{"num_hidden_layers": 24, "hidden_size": 128, "num_attention_heads": 4, "num_key_value_heads": 4, "head_dim": 32, "intermediate_size": 384, "vocab_size": 2048, "hidden_act": "swiglu", "norm": "rmsnorm", "norm_place": "out", "norm_eps": 1e-06, "positions": "rope", "rope_theta": 10000.0, "rope_fraction": 1.0, "qk_norm": true, "attn_scale": 0.177, "bias": "qkv", "tie_word_embeddings": false, "parallel_block": false, "init": "normal", "init_std_qkv": 0.0358, "init_std_o": 0.00517, "init_std_up": 0.0358, "init_std_down": 0.00298, "optimizer": "muon_variant", "learning_rate": 0.0135, "beta1": 0.95, "weight_decay": 0.014, "lr_head": 0.0066, "max_grad_norm": 1.0, "warmup_steps": 0, "schedule": "wsd", "decay_fraction": 0.593, "decay_shape": "linear", "final_lr_fraction": 0.0, "batch_tokens": 16384, "max_seq_len": 512, "doc_mask": false, "train_tokens": 122800000, "max_steps": 7496, "dataset": "wikipedia_en"}
Each number is 128 + 32 x the weight over its row's rms, rounded and kept within 0 to 255. Layers, rows and columns count from 0. Numbers have three digits each. The size before them is the row's rms in percent of the matrix's.

# layer 11 attention query, 128x128, rms 0.275, rows 26-127, columns 0-127
104:166132168063177151138057089092128160129152106111131136174119083128157164130166136126106144134175098144150160151064118152083091135096078093125104164110111120150144062151108089159169130155105115156182158123139163081136132134107111110123137165121139143199111126113077121111107158118153124173104144118135160061206117198149193139084107089140085174133180133128141134117156072145140069064110
103:080141124071131168127040159087092143156196140085125146081097187144119079171128080151087087163131100158149161080139120105118127107126184077103148141105114137146111141151138108172162153133182101096166098121161108116164116079149160149058157143070107075118088140105161140109126125097117125142122172105155112136097114154150091188147218152095141103126172131075130111137182118110142160162148
101:132133122109134182120231148146112139213161109147123159141165132091144059148086177075097133120139151127093083150144155126111132160096060168128095065082120110086161107085133147151160173124131086122119143116151160113154104054173121130160183106118172120164131108132157149124074139151153115168173132160110111159178185150152135154149138112105073165160113089125115166088113147184164120102154
103:086117111224141124163113098087137101126078187070124132187165098094129108140170150157154137139174114060129129066082113149114099163163112100111093071151171153079117140149199134106100127093143129110140133043118109161136121126131128117147083158098140130157179113131093101106115047139156067095188128127132151139078085109149111072137144140121152103109140080145112150130113130057115123115108
111:130096201173143120069118126146133120135134120083121160169126124093100110094143129138118171132140104205076118121174168120120127099191154166116191112179165108116036128130144171109175112145139087146146122150116096149102219132093120158150097103148160125124138113076125102103149209155140162131173168128188105154150101123152168085159086199120149167130138123108131142156094136118125112056147
110:186114173153090086138091147132153150176140132091106098174028121178134135097173169119150124160116075138140193105092106119131089137128120116147177142131130144132171130157117112095109151129140094084157166134106099124099145067065106105128118162157126138168130100110113088100109196175095113141089190157106144091089124086119098138175120136185147130142095058090166073137188187109124119151158
108:100140100110146068081108141175089105144120084116161118130080166136139112134197130140117149113111075136099160169164133061148144124131163073140106111137089076086130099144134102165151089101107084130148098118154130137111108072088104125153064125111144119171194041075139127093132194168122106146109106139142139158140121162143141048107115210179115105105184155139109118107079126113180086124113
095:106115176134124139205099109131133134153124124113055098157149138166126125111117070123139147137164080048105132093138119161064121198117120186172132118129136098074104158079127163054136146111132151092087145123138144138042176116121076119105160107154148124124102140093104092198077126160126146168145149152104129067187089131115160183133148085111117154137102094135128141120107138104080068092112
087:106151105157100151124196156113133171114086149125086140064195142134170081129113133126047111056146134185129121155171084157141113083177120109117163184207121124129187128141152107162126117150173094125156145151087111108125117127106127136109196097124130153099131166157125122137212136131164136084131156127161131047156118079091157105168119110160124146103118094170113073138099155092141102167154
097:109131066117109091091128098112119153167139176114147121115120142116189056181114147135097073067145125160109195131119168135160145142145151146134092136137138124219126115118168084122146107136100120084168109148049133114133068130140103100149099124147104136100188157109171117153109049168123103062140135134105101145159112142053103139133212149095120154098164149099100108129178134118076142172124
094:160193170055097094090076158119110094152116116129135090063159114177118102083091149117190141123118130169122149154154160126208101062148119146101096135144163113167100101147187163128079081174135108106146133103109122112156054101069121079124083127126096135166133102165168142091181117132102120122119119144141097177091096182101113129196138148163090157118102154145145123168152096133126107144083
091:073145077065117094140195137129109080101189135132170147117179118090126165158150130115100127171120196169139144169179116067156138127121187156073122128088132047094125095093105102154124099097141115114140148120170187113115112109162133128121087127087108125110165095164124140116103105171105129153155127153131093073127162146144104109117126112178111154192150102146060101170139140201090063107145
096:128160097143160136132128117119159119168134122068119135106094182104169045211067146156124162122116071080146116148134125106163146172159153130163117168076194146167197144122165113076136093116170128136107148150135127122135165130099161074147128106144141142136172148139170142084143069146174089134088095129007081128150112151136110110113138135107103154161145121076133105104184131125106084132127
096:128103147203133121102172106091027196122145112075126154100112117120120140094124141036109107084085175105119141110131176081134139129083136139120136143137079139128124138129036139169129108123115100149127116142185180089132115149119141163159120079104144076106050160134122123142134144132111099163159124153163135093148103115158109141092130104208108144113104160167160128147119128110073087048150
076:168121158141152128159138156188152152148145137130088086100159096112127145068128133133093174124102068127157107099069164117118140073109135149069132094132159156072122190171125168111137071124110132144126213129190130095108108100122097155117149102187155121153080187171099085146116168112155161152185114091083164194144161107173205141133119154130176179139096111130114099143116099140109120132093
097:166065109075101137163178164170129175099123080144153183113102099149125142159076119093105099154084122136172124111082136138116079187121081144197147092110154143170190133162195159101134116133177162156176130145138160070108101134109053175125150099168148123127148107154113118099088149131157087110124071109075099167141196082121119122111144088156096142096125132139108090121139142170128089117087
107:104138143145065149121188126108091126107127137085092101155156130147130154137111113111129101174159137225113090107150069153129080161114144153152136105125110122193164117140108098157090152174121145141198140161174120152146097158144154127092080094119159107075115123129136171083191130120076197098125138103164180157114092079110106160145168126172158204145168182090141066122102165112147149128148
109:094114042109167118083157153112113098075122130109151156159117148086076167059169090129171142125110079110087138119120101153132105175128082157104164184137084137157149174138114106126188158157138089171092113140159140157078180135169114133141120122122108173115141082143097120158165146117161168092052152138177071160085104200161091116162106111152148090080144096111160140151131138109096129181115
108:144148124069126158071118129181102139148161117167195100136108148177077126140205129099103136115039081121094094129136156176137162133109078149143115171138131129184137141179108092114122185118146138154103207102096154118123119103133141110131125058108103120158113151107174170094100174121133147182137102120140164043153126126138145180161154077131098136090129085132191180094156127126118148094133
098:116128143170129142117122138119111123042183100084115099158164124123110172145093140120160148118092098146108193149165163103153155145116174110154195091173136127099128119115171091104083152100138131050107174133157148173107122094161118124138111133102151106138167053160101178121160117094060140145100065109152070103144183032127129076155157095126153120124117145122058113152100121126092151111162
109:092190060119115117113187114154099137111124091147112094098153118125117141164153105083082080213089140164100117103162169141057104091105153139100099088108121154096216071106128085132185148170161165125148142194146159135137076109141102063095138100089090157131124128120121151144110106155161105087155162132119126142108156106118093180087090168100075100140137172156125169110089105142119150146147
101:104183105140135170174103076068182129118193150103158173112109090135104103065100144155134155154087088178144133189106150128161057125160151147140137124116152146151136153155108114165123072127099091126101183134177195132178109119116141119147184115083099096114111132115075129163131196107067106143130151110123132157119136147114097137159172074126027141100116152146090132154174133103082141122128
103:174162179102136155172120130128140134116147141124107124152080142070204180115145051146144151154142077114093129070144064119087121102047176104143148110177068066080142137078139146101142154178089135153066117135148125151067108128149087087127096073136115133102100097099118100124154128130115140140084101129131134110133069168068155109110135136180068141096123129139118112112146084169093105122165
102:120138123168125167125182127163106099144168124108050112069151158124154098169045167125195198150159135094146110040122178121126099102132114172154148155118159175111148108106121145055134161113119138130111130116123147185121122133118156100052180109115125171168132169146140158115119045176131173101158166141141111094158110129119100129146173086181109092147116139148150185124137167127110144156120
112:092116107088138077121139156122130151178130090118102152111139116161121172162104150084090167119080136099109145141126168108163115122109088133110091141064110100057174110115176092179156108138049110104151143138165135105135143101116084151177101120130141153109088085107148098140125165125082093115125142173062140055163182195106139074169118120127129114152200190085109089119131145155084106159186
105:138169111145161120176170077111119076103118138168146158130079128132126145181101117077150125049114140119172161180065135142137156175100103131090092066110141199109081149091141108133143144129148117118143094063105108123154066102144160121118188153126097091131119094144172139121105128157079125164113113079066117187135127160167125151148135176140081210090119188109130139099105089177127118145151
101:109141156171110121133168102127066128145123097123112115105107085159112162184100163162089114070125154145198173139117121166142117167142122143149167142110122176166083077214104130173126126166103102178115111127128177123137162113094144111107126159224094145170105110152130146160105166147107171120100139075089149183106138077155076184104124121158172103112104128109099177165095099135149172159067
093:147110165149097118132121127097112132124100104149151106125113115137108193081140086168130123230151112086155151137142136107128120126111076138087163114130098126130106094145091184181154130154123120131056140151212191065143157156213042129130126107135178111105124163091154176136190169088109143150144097130138148146153119150156146115162121056134135137098136098154122119101110115188075146140182
098:109122095108084155132060153132180099146113149047141122178166116119120096166137152133129141139087154159170103121125160115177109159179139110103140173105216116147073102114140111132173154059113127071088117118078084173122112100120134144120109153098132158131166145163088149158165099124133086060143170072125098122068136155076105123160150160153075121130138097079153102144107125163186184161111
100:198144115152144121143147047097172151129124138103099150147085124133087103106116136170143134074117175153130128093063176144156188143114127102127106142114156096034141143096073106179091142140080167125113189107161165133116125133115142131175078097167160160155166107187154135190118133128160127083166151141132086092129127074122160171128092125153095159093078183116163108107115167102153103113077
087:167087158158129104198157101176094110174084186123079159124154092101116088129123163125113133102154093099153126086107214136113162130094112119156145114065177152151132162144117146114109148166069146115110149049166103125114130177102149148123099193164124141127131166164142086137098100160206106137171099134099125085125175078162125150130101108147136074124105154170087106137097078085133174151093
097:138146180180100152100137062160106105144161176149151162179087082137116202101151100111129111111149103115139120157098105085085140132126144155145169129120161079122159106122179146103108211098089112140053083096178087129148144181117131077152126087171122134151189161103149161115079187134129106166128124158159138074117123110159086159113105112104163130159111154158122125142110106182203092097090
106:084110107182100146091130087068112089131097116174143135151129137101142147110194086108113130133169150226106099124168157122126133117077079124126089101064121133193191101131110158093156136141051128183138112087203172134104178125153120163153175093161130115107131114111144106123145135114088168123107146122162131109137145075147140101140095124181187131089199104108176147082124113107152123089135
111:164066169080116148138106113093168122175121151173078133114078186110158132088165081111173159158098199143120124154129112140109079130070109172143115119164103119163138158136093143114169127110178072113153137145155163097043109108133137135109136098206121167115082143131203175130118134100092152112140107120155089109111131094072098200135120107103096151153142178105116086163148157146084090160134
105:088114088091132144079101170101139181148202171151095105080065150172110095102136136113125185098130169165139173136125134130134121102080182132151125148095130138125153056098143140145110080122166113122103149141209138079158135145062101141126136133110101080042092109159091140163140188142111096093163113089122162098083118123163092107101133087077092150128159140132146124133105083196112150129159
109:135131169112149113101084119093115125136087109136101066090047112131134170124110128127174055197103152160164129130109149114150173118116087120168053180054158156109106126090172118162129129114122127164175149146113128096112126100122092117151168150163093097116067164144108188104131130153167123086084155095154160097110072171043108136147167100133163128164101131060116126148094115108110123095166
111:168098131098094124146095093159122148139096087107177121123129172144106144070128165132154163141165115171079184115111103156149140119183178163115120155118146155139071152184102123144136113101171086141139153107153153120167080143125176167161072166148098081171107112112083095109058197152062096061176088155136158124097095111163106165160115174146148146130139121129119090116192139109167098077163
104:155087116166166123195103128131183139137135108136118162156125094125126133102156084106175141171131083121144173130166148164132173175123096165153182065169162127154108124102153176084171155159167146087129121125150130074100112120096068159107107104110149107163127082166158099094132181124182054131110156126190037133146132180149172106079116131129130128151105162101121185126129147109154099105197
088:185170109140144100161092189151187118114116161140153095158113134189149141129132132098126106158141099141145091107092105141135148107162143172096139186086105156136182105125113177143179101126131141093204057145061088119151129171096082109114102169062207126127116160148125147093131095137100106145073085120130123029109133121123125156107141076115140091125148139172119167112135117132130153081196
092:119082149080119148102162100115130155066088063140137127157143099073144084134145100092127100166149093126106105095101167140115121123163157141179176077085116151135072139149109153156154052120157120148127103109178098171134166119112160197133151095117074127117143208150144148099183172103134148142133121098168155192112097076150128156139150114095145104127106110076133097216091078081091122126123
099:125120110154124096114113183146154136100113168111088095155168119069090109085118123109101138092120127103051191133158120102127157104111124153066076153153151138079136171093113165149066100161126131115105178084146173053110104126077152141065083137089129170110135115122105110085120157145110144154097071111095108121135168098106099098124142127105149135144211135131113061200126114211148115160139
090:133034108113147088128075187111105134159161129122141067100193157122117160145122123085088152145119194135123146109133065144150123078092120073136176099138149144088106120160123105206157065123157122140110123137095127081116105162131171143136106161126166116096136082121140110131152188120106133066092104177107089121116115164179113131139093088118067122073180125089159118148118105093053109135156
093:100148125114114158127083096095141139113105160117104104109145130180145117127115088183123162017130149136209173101102089118189105073131125139064123131175157092054152123115134117135098151139071128164107129090123178125065126142150128185137101156099122143093153139107112180119097101120145161234100113099152154111112141167124157120124151178126154177070106100158145094108110144178137134101121
079:180097135145108139079134144135086132160045138144105140128112122145141158145129139137134122070136095124104176129151148120125137184222125097129158157176163090131177150083119148083098134184064064148151091107077154131111081141182112069096167151109103121140126122119168115155157205096178136139126143098133169158069181081141153148162151102133105121195134094116144117194122121120083163125143
096:161171149181127168079154127163159152102139094154114068136166064108128053166138127156117090110166132076072165118100141122122117205123095141149143196186149162138107139072080113165074157160103168156133131160131114179103167157128151078118163150132132098160091093113123083130157081144111143138144183142111094150133160079083151175148138123182129107163130122165135077107116185128180154131118
098:164125174189132132111202139118102129146109156186113126157096081161183121136136088075111076097177135156115087144119178127074104162192180159151135146139091149098129100143161107128043189170100142143120130108110204222140165130163120123139168085109092149089168141147157157143155132099141139167168158132176145155139163142078127093141141161125132118130112160146108136091090092119166159145107
101:125125122058095164119155131141099182150120113115092052093117101124156102145126133110146105103139169099079111114121147129176119166100076066158174177151081118084200150135147159127126123129112081078159122182090105121063161154137136127127143123125226132110109164150199158133107085157077086137125122105103084077117110077148091139199125062124105116117122103122167100150137153109103106105157
095:139062163148175137134106111070123125131156138144129124134058113135167166124166148151130141170117162116112147145097086164139114131168086094078125046161116143058132158097158186063133157071116122149172145140138161113120146075106128102186131135154121118118111139141151119094123110112165115100077088101155104114129122182200166099103077206146172118145185109144163123080194096114148136158079
100:159136166187140154126080094104114143111107091174103134096148154157098145148119119137090107090158129176146127077106097108120092097114138141102196122088149187138143165165137111076126189045106141181138155160113129084130073140061139165126158099122165111120098167118174115172037113160123135132137164160143151106117112126067129142116105065170143135132088066139145166150118101174165067095158
103:125138104116106061145064110115120115122103177163068131130161102139192123072119125140172133161200166126116100089144155176096071140185107093140104133112169142095125157121126148158092154154117151166129118178149140136154132107156147123120093125132179239128092106150108110160135190103137104145127127157151131135105131145095128171137149183091145133153171147165148091157161129057101193056085
101:159135106084110133135130085159178090124087116080111174140113140149113192081122164140137125122090121106164110091085135126146106184116120063175162118115112105144078122114133104018159112103179130143103119140153085165099116115149118129076122192136153117146126152157185116172179130140176191139157142161138062139167100160106072115133087099164117086118059125178149119106092079159140097135099
103:124111116153138082144107079153134149090116141145090127084085092163117123099158102163107182130099134135157168121142121098178104154146128105098079094131098116095131106139097095067060100077154196127192120151105107103119140053145124096112130137124106151200162115141032104082114150144116151105070097142143066178192119125141106069098101130093145122120134096123161131154077116123089066114089
101:062125140179175086165107108187179161167131084155147175163132132158116080163154086072170117148087162126117122142131155123111130086188172107103148226133137118179066145091171147160148095122120153103128077091147127175091131118193171158119086094133069140094130120081129132162075153155118118163110135130162105110112122122047150117120178125119158151090174149145111135154105126121136107155153
103:164092117151158147111129086090124140043073186121089196146137149105160101164134158117179130092116157088161094119140118121125156117121120161163156157190174174100140136125133168103104175181060113085126123111213146145108121181082158128168142161144108137088174156111112131113133134151133109148164075089100149139110172106143189112138116145143143077140135131080161065064097116156167168154105
089:119125114116149122172092012120096107164170104100174150171130097079160129089166131126091095147144142127116095118111119092080096085160139130151136136159097121144024121167118100175148096152127138174101118112119130161138190132132135171134078133160120155108160185123099074117141113110122164085144215113186171142108134155130095145072103139090150122086143121072165142152147078141132072122135
093:116121168151110127168116070125092080097124064150119101103126070044127117100194117099102136151121092130078106152120151152072083135141166107128131118117137165103042143164121091153112085108143174144095122158175163112174141124127146152121122176175088191089146139122099125148182152145149124089145153149148130204154172150177119140153073171147089154151046130104103117111146087103120146110092
087:154135093176107130110083176132130147168169114093179197100158174076218115139139123128163154172079116142163197057145129069129151148097145157114136154183087100090115102160100121125135103089092148102127068135115157128170083086146102166138067216093111147169130132129127091152141172124117095120130091091140117102138163199154093138146108148105139128115166107150119104119121112105131120166081
091:103105107137137107097102055141088100136120102116107151098108142108161112119148114115126103166129134150141114104108092146124130059137153124134136078077119146089086064195159077150135126139140114162089129096107094131227132139122108092114167169163130131123146147135123125109145144107088211069114124134167151174222104098132106124040112179140170137149158106130107129147150128133121025102083
082:146185121070105078117125112103124174137088163157100103144150062146123158075145187081124105143102165154121117097096144134126188166143103146112129115204176089138149149088101156055106165122102142138111080135136168164124127092135094134087138125067142132172136084136122119188118136105119121105082168112127084108063169100168159186168078133115165047165139156177112141149150133081146121125152
095:092145143125161130124169132112150158133133108160069091144117095128161118128107128091107127116116160172113146093092177143113058150150174111142121108082068169076173096144101165118133168130121087096125049144068113185132129091153147172101197048122132124087118175153113143076119081146103157157160136144115141142187193138192173110136144110123134136191089090126196112118109097104088106111132
101:121159089111085212124141138105135115129067148114155135166057170178092122169161126093157093104108110095056114165174092115171136123128128161174118175107106128147126131177154133110115137100150123111156227094190125147102152181120101135159129133094147121116098096097146125122137167127120068092138175047102175098115124084122115105094198125150056112142152136141157108147157130139104148184114
104:092097161051069103148150193112139154110136139141073123095110138198099136098108080077143155085141145118143149076161166159129134177100099144084095049085126135073164124129076137087107162119117145106097128137094121148118052092115123115103152093071111108053134137135201097123105128142114105117128136106088105084094129154120147115145123142131142151146156133094169200174071148099137140160166
097:137202114145118093119128187129121152148135143157133196094109134089142120167142142095092151151119118139142146152166121146150162083063210182174078164117125157135103122156128090200198078163121161147145103153192116107168133116122137106134060166092114063105102124105150156169132133182135084109118117197129146120141159158154123142097107066123158119123104144171094177130107122147118093069086
096:124104080121139133122110115178117081176130144076103126137121140110127169083083085137101098128124158150083158136160114093156151050134162094090140108167115080165106122190130118174112116125099116092138130135121109136127104211130150202152122148184091097091180148118081061108136130124049112141112149115130122128168014134096108142150190106156148151085096171146135072142089109118134110143137
102:125136165115099112129137134171193094105143113121189137091100135114135150166141113164107143095140111144074151151119160203121084141108139130137131090150098111147174138143131131142108137102134121124196087137090055064092121151018178115147156133102073113120212160087166122089097121162118111130145160107135180122133139108163131155140166118091200141089140086195169101155098110144135066153136
099:144081119132108104117115101133095184078114114142129121132192101126150173166136132126116168109119108087113137151147133061129094122121127137168099007124152096108094156139112136137120152139079175103092089120076146104183114105161130128078082165127074087141172074132152099100044135181113115148160105187123139165105150092160087140117090127144169139096092172123082133184140087168173122140161
105:150154123133063145103156159125148131142099165115086094165142081196144084115096121100089076101122126153164128103112056149196102094091135132093146078099107135170090092114159066117123181132159160157087118122125079148166131140141099097138088093099164173076142116062125130156084143118156151143102125149161122151093092143218175167106154171119082072138124165112128099134150125130163178176138
105:101168117146130092089179056127141118133161180126114092128152105145103131138129124134058163131143165159093155104055145167128111084150140151072111123198178057195094142108113194125100149156111181159140174153170139091169096165127154119149150133123088064103114181072133156133141169143149112104151127128134110107176118097095187102156178136117178155137120074126082087132127111137107162105095
094:179134156135157131133157174146160174038090114099147082113152136145129166157162090122085099158136062081107114147189089169072098103119089097155124117155135104091102129086168132118130115087168123136070152114141084138136112167155100152104120053161125160120128090136107155152156149127156105178096206169139148144115119091089168166091178105098134095125168136109154067167132095141142079133188
103:128068133080161112174134124091125092144117103122097151121109156129077092164070128155118148219148169182139106081177115108097109162126202106190131135077109108158162111161098108113157117075147102131108117099130001172157174116172126087180143137107064116112174163127104110102116078122108142163149169183107122105130161099143102123081107147164170141122121142152124140133140109122139107131135
095:177164119103125181150136116193158117144130110103134167102115137148103136185182112177111126151124108079143092051067121126173167091137128093152152089142184161088132167143202092107148115133120163165061139114113085062124139065073175099143128101110141094172129139107122138145083111035152084105139139134119139112190124124124142089099183075121087115140094132107137122132089155100128111096142
095:115100123132133108130151158093128132122152143100098148132103162152093159202160068121121133221151139177193126155149075130176171118076084131118124113150132166218119080209171122090098109129159133115133147112158142106140099150150187161138095148128158165108132132196160135094160138167106112114136165164148136086116088138191157067163149106079141174121113148188155084131128129130091112104149
091:176074166147183186120141145142173120135120123133109188105058107130186126145148099155134115223131068088133110093093137156178168132085133162134158088132156145069115122098157136117192124108104134172079113100150071095092150110091173113100144064105126128167102107096145123101136141098114102174115183156111138128136172128180173133130172080102153126126139078125143127060102134075104114102137
099:127098133134148175121175129147155084145139122161093110087132162097147099197156145127097145193135131143124134142088057225164111089096188104114101152124097108173116104111114183108138085090127108086104124142191142103064095112090093097131145119139131122083160116108146114100213127170118129080130058160099132103071110169090155100107119095076117166149100153172162135133124117120154095097087
093:089143119120017126099168150159140121095164175117128085109125104149122152152103111119100126083136195162051154133188153099102134147142084129120114169181128130194188112137088110122104166169175139143127127187122115136096105156112115126118114112106066123066138148155156150125147077189118156115173135125173117168108108133105109115134165210168121132101060134140137106155160152123146110136052
104:111134107155163128120097140133138158108109161131160121133170135138180036117156119102100158162076157104099110163123123160126096152116135106157112139144159109126078103154148075134168092091115134142166165198145132146103167129126146185119079156137164147187100120132094128136145137066194087060134015126085133077154176114123203197128088153124113181133120114157096122149133105129125119162100
101:129119102120125117108113130071066146115089148171146095165138135116103114126137137063130088087217093154146169163130145164108156113076116113168173153151105098125102172157117056122149148198149201136126155089064102114188126122123135125138114103152139119162124117155124116136170110092215168187087124124138099134129064126109090104108135137131084147120167149106085082095190156134087128185099
103:118116029110140131129144190143110099179151157163101134082139164209179124161166103120131134148135136099088196105143175137115172174114104110065131133135167121137136195119163149149147177132113131098127119090112101137111091142090180136151155109187147157109128104101110118113090067147088140143160072155101112111125109120167075134110135103139122097155097166147155094129195095101083036152118
086:105137098063086130134141067117111153181143149091159132153145077169122115215166116127130164059144120248110140176148119144115097169145112112138137168153187168129154113154144165106197155113154136128115103130072125128147113156116108143118090132140095164151108103108103131109131102130172124104095128117122143138140064106149120120144136190158105129080147079095182124092213132111130151117056
112:147106153152124149029085176117107203131123129152096140111084113111153152207123076147095149109161127126138086079111162104137143151128190099124139108108147110115058144124188095154103121155142192014103126130137143093096103129169101167122165133113069159118151096110158169161133152133181176154136148139112149114103144167174128095126145160120121145124101126088086115129108156102102115124051
107:092163114169169101123161184135136084087181091131084134081104128095119120144051099095105095114129126157186057133074048149132145056126112146142101138101186121132147163147127141142134076133123153154154129124074131132104044146141172136112171099136150128068140112157105105116120152140083150101098088151109082137139140054111147107104111098086080136134125101077131121089092081101125107190129
110:134108174133195144139133160117184085078169090082187165108146115075155079151091161105108095083068108099131141164098156093105162074080106125175167127186196157102116114107159145132142130134090186117116147152129152121066155065111187080112116150109166131140108105121083094120105156140086136090096116107108157152136177133128153125137150150087151077113140093167116098134106074094113166076127
103:095111199089137119126158089120138111127146065143096100100091148146133154147170156094100145160140174113122105151127176141136144128197136123112157133098129134101141147159077134112159130071159192144119158114127140101071176185170112128118107119122149191169155093100056132167147086159125138114100149112159138087070172132103092195165089076090093095105120198138148160148198131157078133170156
111:156058146074122115111091165078140164122122109172154122066087161170148172108102093100068177134125085086118156178111105180084158141091141078148171142086198159083137168104104079088127105165095110114150204142133128098158116132126104108153125106165138108117170132115181157107090118101171152118091146138154099085148132151108100147101122118126132137084076068125118079105096142165094178086162
109:085222125087148106154124103163149136089096213203182140143145129032134147134093173139168121128153128102146111097145142129098180160110164097108101135098094159167156118122139128102135163117194165136157119129146139131113037085145137125158114155078124091118112133099111085148088151130210091124087144187097113129111119114119129092139103151153117108155093047116128160147106112136144123117086
109:133057175140166172140087120123133097076147070102105080121111070133120163131088132092149089120192105105112124089174153108159150131157120124153071128123152165165148147138124124078199119149143095131121145164182128113088134175178151146108191149152159094117095109129174069101137094125087143105091172126157168125077163144096082162117172184122128077145090143094178151118158182148176119153097
102:128121101122138204121217126101162111158162145157147110110138152157132117144150113130137103098166108138101095107077131182136121112146139162160082066127165152112107126140143140050096097147139141090075127165136101127094113135100125063196232106157115173168120142122127118146114083148180140109181193162127057136094107129176136152130158078092131155163105090110129116095185154091117111138088
097:138108072127096177045176068126139131103138106132183143078154109110127135137122080038134067165081150147148131153145074151136104128089126128089142125098140128198072106150131069088133094110158139164166102126121128094172130070111091134116084149154033141135140094140124142106153084127093143160124134114121111099096115117116094126145155154064111209144157138142153126154149143119175075143086
084:140079143129100195119132087149116137129189192132079107143149183108178122114089166115139102123128120177126155118173154212131131159110145100104149131181093136191131121073144118159150160139129105078116146117109196098111151121114107099098070166121090170163174127123134121171131120187144116190185146130139112102125118152047105156175102136053131163135112137086130158086176136078156104102137
095:119178142116098108168137137092152124143127148137129105102124109109087092121109166056149067132109121136127132134123116077174071150117176184112155179142180109115086081119098131083153093132146142084179089129086169094205148152144140102084073165128077142097143112093162057165119049116118146163124141104079133089126093062105147113177135099083080127149116108145147083171143100134180128159126
094:131195130162147136133088059170073124117101109097128119151071125113150104170083127105137148063111156160128160101134140096118148172087185168081118158148146094168118168110123111145092126114108164116147182120138132201149064133146150130162155147143142118108128148118196150057150170132030125126090128142099122113064166157087108125138094168153128211118117148144112131084107111129120181141077
105:158126116099159149137219131118170108111155145165135133099136114069144120130128118125128096132122097072137165121069116120139162055116120189123129118133133203081142148127101120145164115129116132146077103122066110094102160081147102133117098093110116133065143135047121090114094117166159158077172140156136178170145060110138157123084075091121107131133062134090156146088158134078097092048114
094:144145109130162049142092105159105084124081162164156142092089192121111183143110128162095129110161096148117129140138137174142156093104149135089160113053175132047172126162148178095145086123053098119132124124153151146112158106063119159084128181110178141162125102185106142129158114135144149097054118129179150100166137147158181126056135083089134068137141145088108145139109144124130124152148
109:160086134210147155136156127158186135167184127130107095068106089122160149103157143109150154142075135080083133127111087088140181147106141128152081133112102081152118157170116105101156141113153148145103202135123106062108116158120061116193122118178140137141112151125085173160142137109183114071112112179113098113162160123190079064127149109105169145132075124161098101143110120119067136174098
095:140153055102056147162097139100089099118098118135127125160122158138143143138090120106176098089182141197103161061185149081096118161152096078110157171131113157152125152155169141098163185114100147113159078071091072183142144136144114153167151133107135191084132130140148096111116075099142124084115137135167143142084118080064136144139108175139128096132137142129166143119197139092195160145108
106:132092124122125087169089132127164100129134154163157154138160127100145139086184133098139110090142139179158170160109088089115061056154173106128145158091118156192106153147167130200094123084176088154139093091103127150131129082127156161132097063145088142100110103102107118089097136129058162067087135104186151162092080109168110148109092193115145140074129138110141101083104147145127142104191
112:159165119142089160150126185104071169154107106064116092096166113087101107117135150113111063072136137161149161125114128141092122142149193082092118170080115145130098121119110087161103118145134083064120127090107122109098125140145130125170124121156130078126148142071160111154119217114110115137116135128127070154119083142076109195107112071126053139129075081157170110217128122090091143105111
100:097179146088136140133140124127114117142105127069098135085080146154182121142183175155126056082157170107145171137136080150146094107086206096087132129148151182145105051157178088114122083134111148101127146131091148132203146129118169167172056133193126105090128157119106150111132152196089102143082174149141196103149129131090154129146130115127136148111097133101160168122081093123108169139132
108:078131132087158169095160152104108103073095129149067174146171113068142143186157094163161144100108109119147137159118154189098144153123101125128069114147153121117116035122116098162150147120124102116178164089147133154132125106128118165148107160168065138168184152198102106124079087117055106098128164068102164065119103117130165078118098169148168102125155103175108147108141163113087143131136
113:054125161142096163121193108131146146072203159109145135100123137113130151137093118159111100105128127146109151138149105142145128124149163110119144123101064100102139176185138095159147099157123129104160116141181131122129155213107109119143074147098121097076112168089135119178193152158089133123136135112149168162128130137121094122166166084139127077198082140155061085168120155134017156081140
112:165128191112163094084141142169079096144143104134130170064136160125184104116120144120103135114136147161128160082145051118187154127083134170131104159098090178125097166100121120096119117154134111095138145057156140108100083169070134094139144139109171125162168102131162078114138106082130167148159102145151070116190111116152149181143143185138178094067095150226106159145120127157119147099122
110:101130145165175089127099143165165148147117142158046183145163143145085110128083180187165138119134122084088148137146156126167112115186084152135134094126152136065109138062145152162138084173149129120135211166147110111079110129111163127130172166108136086126125114186083124141114186160180093119163173134127129121141190108123114105079097103081144094126104189123188096150160149103135177115166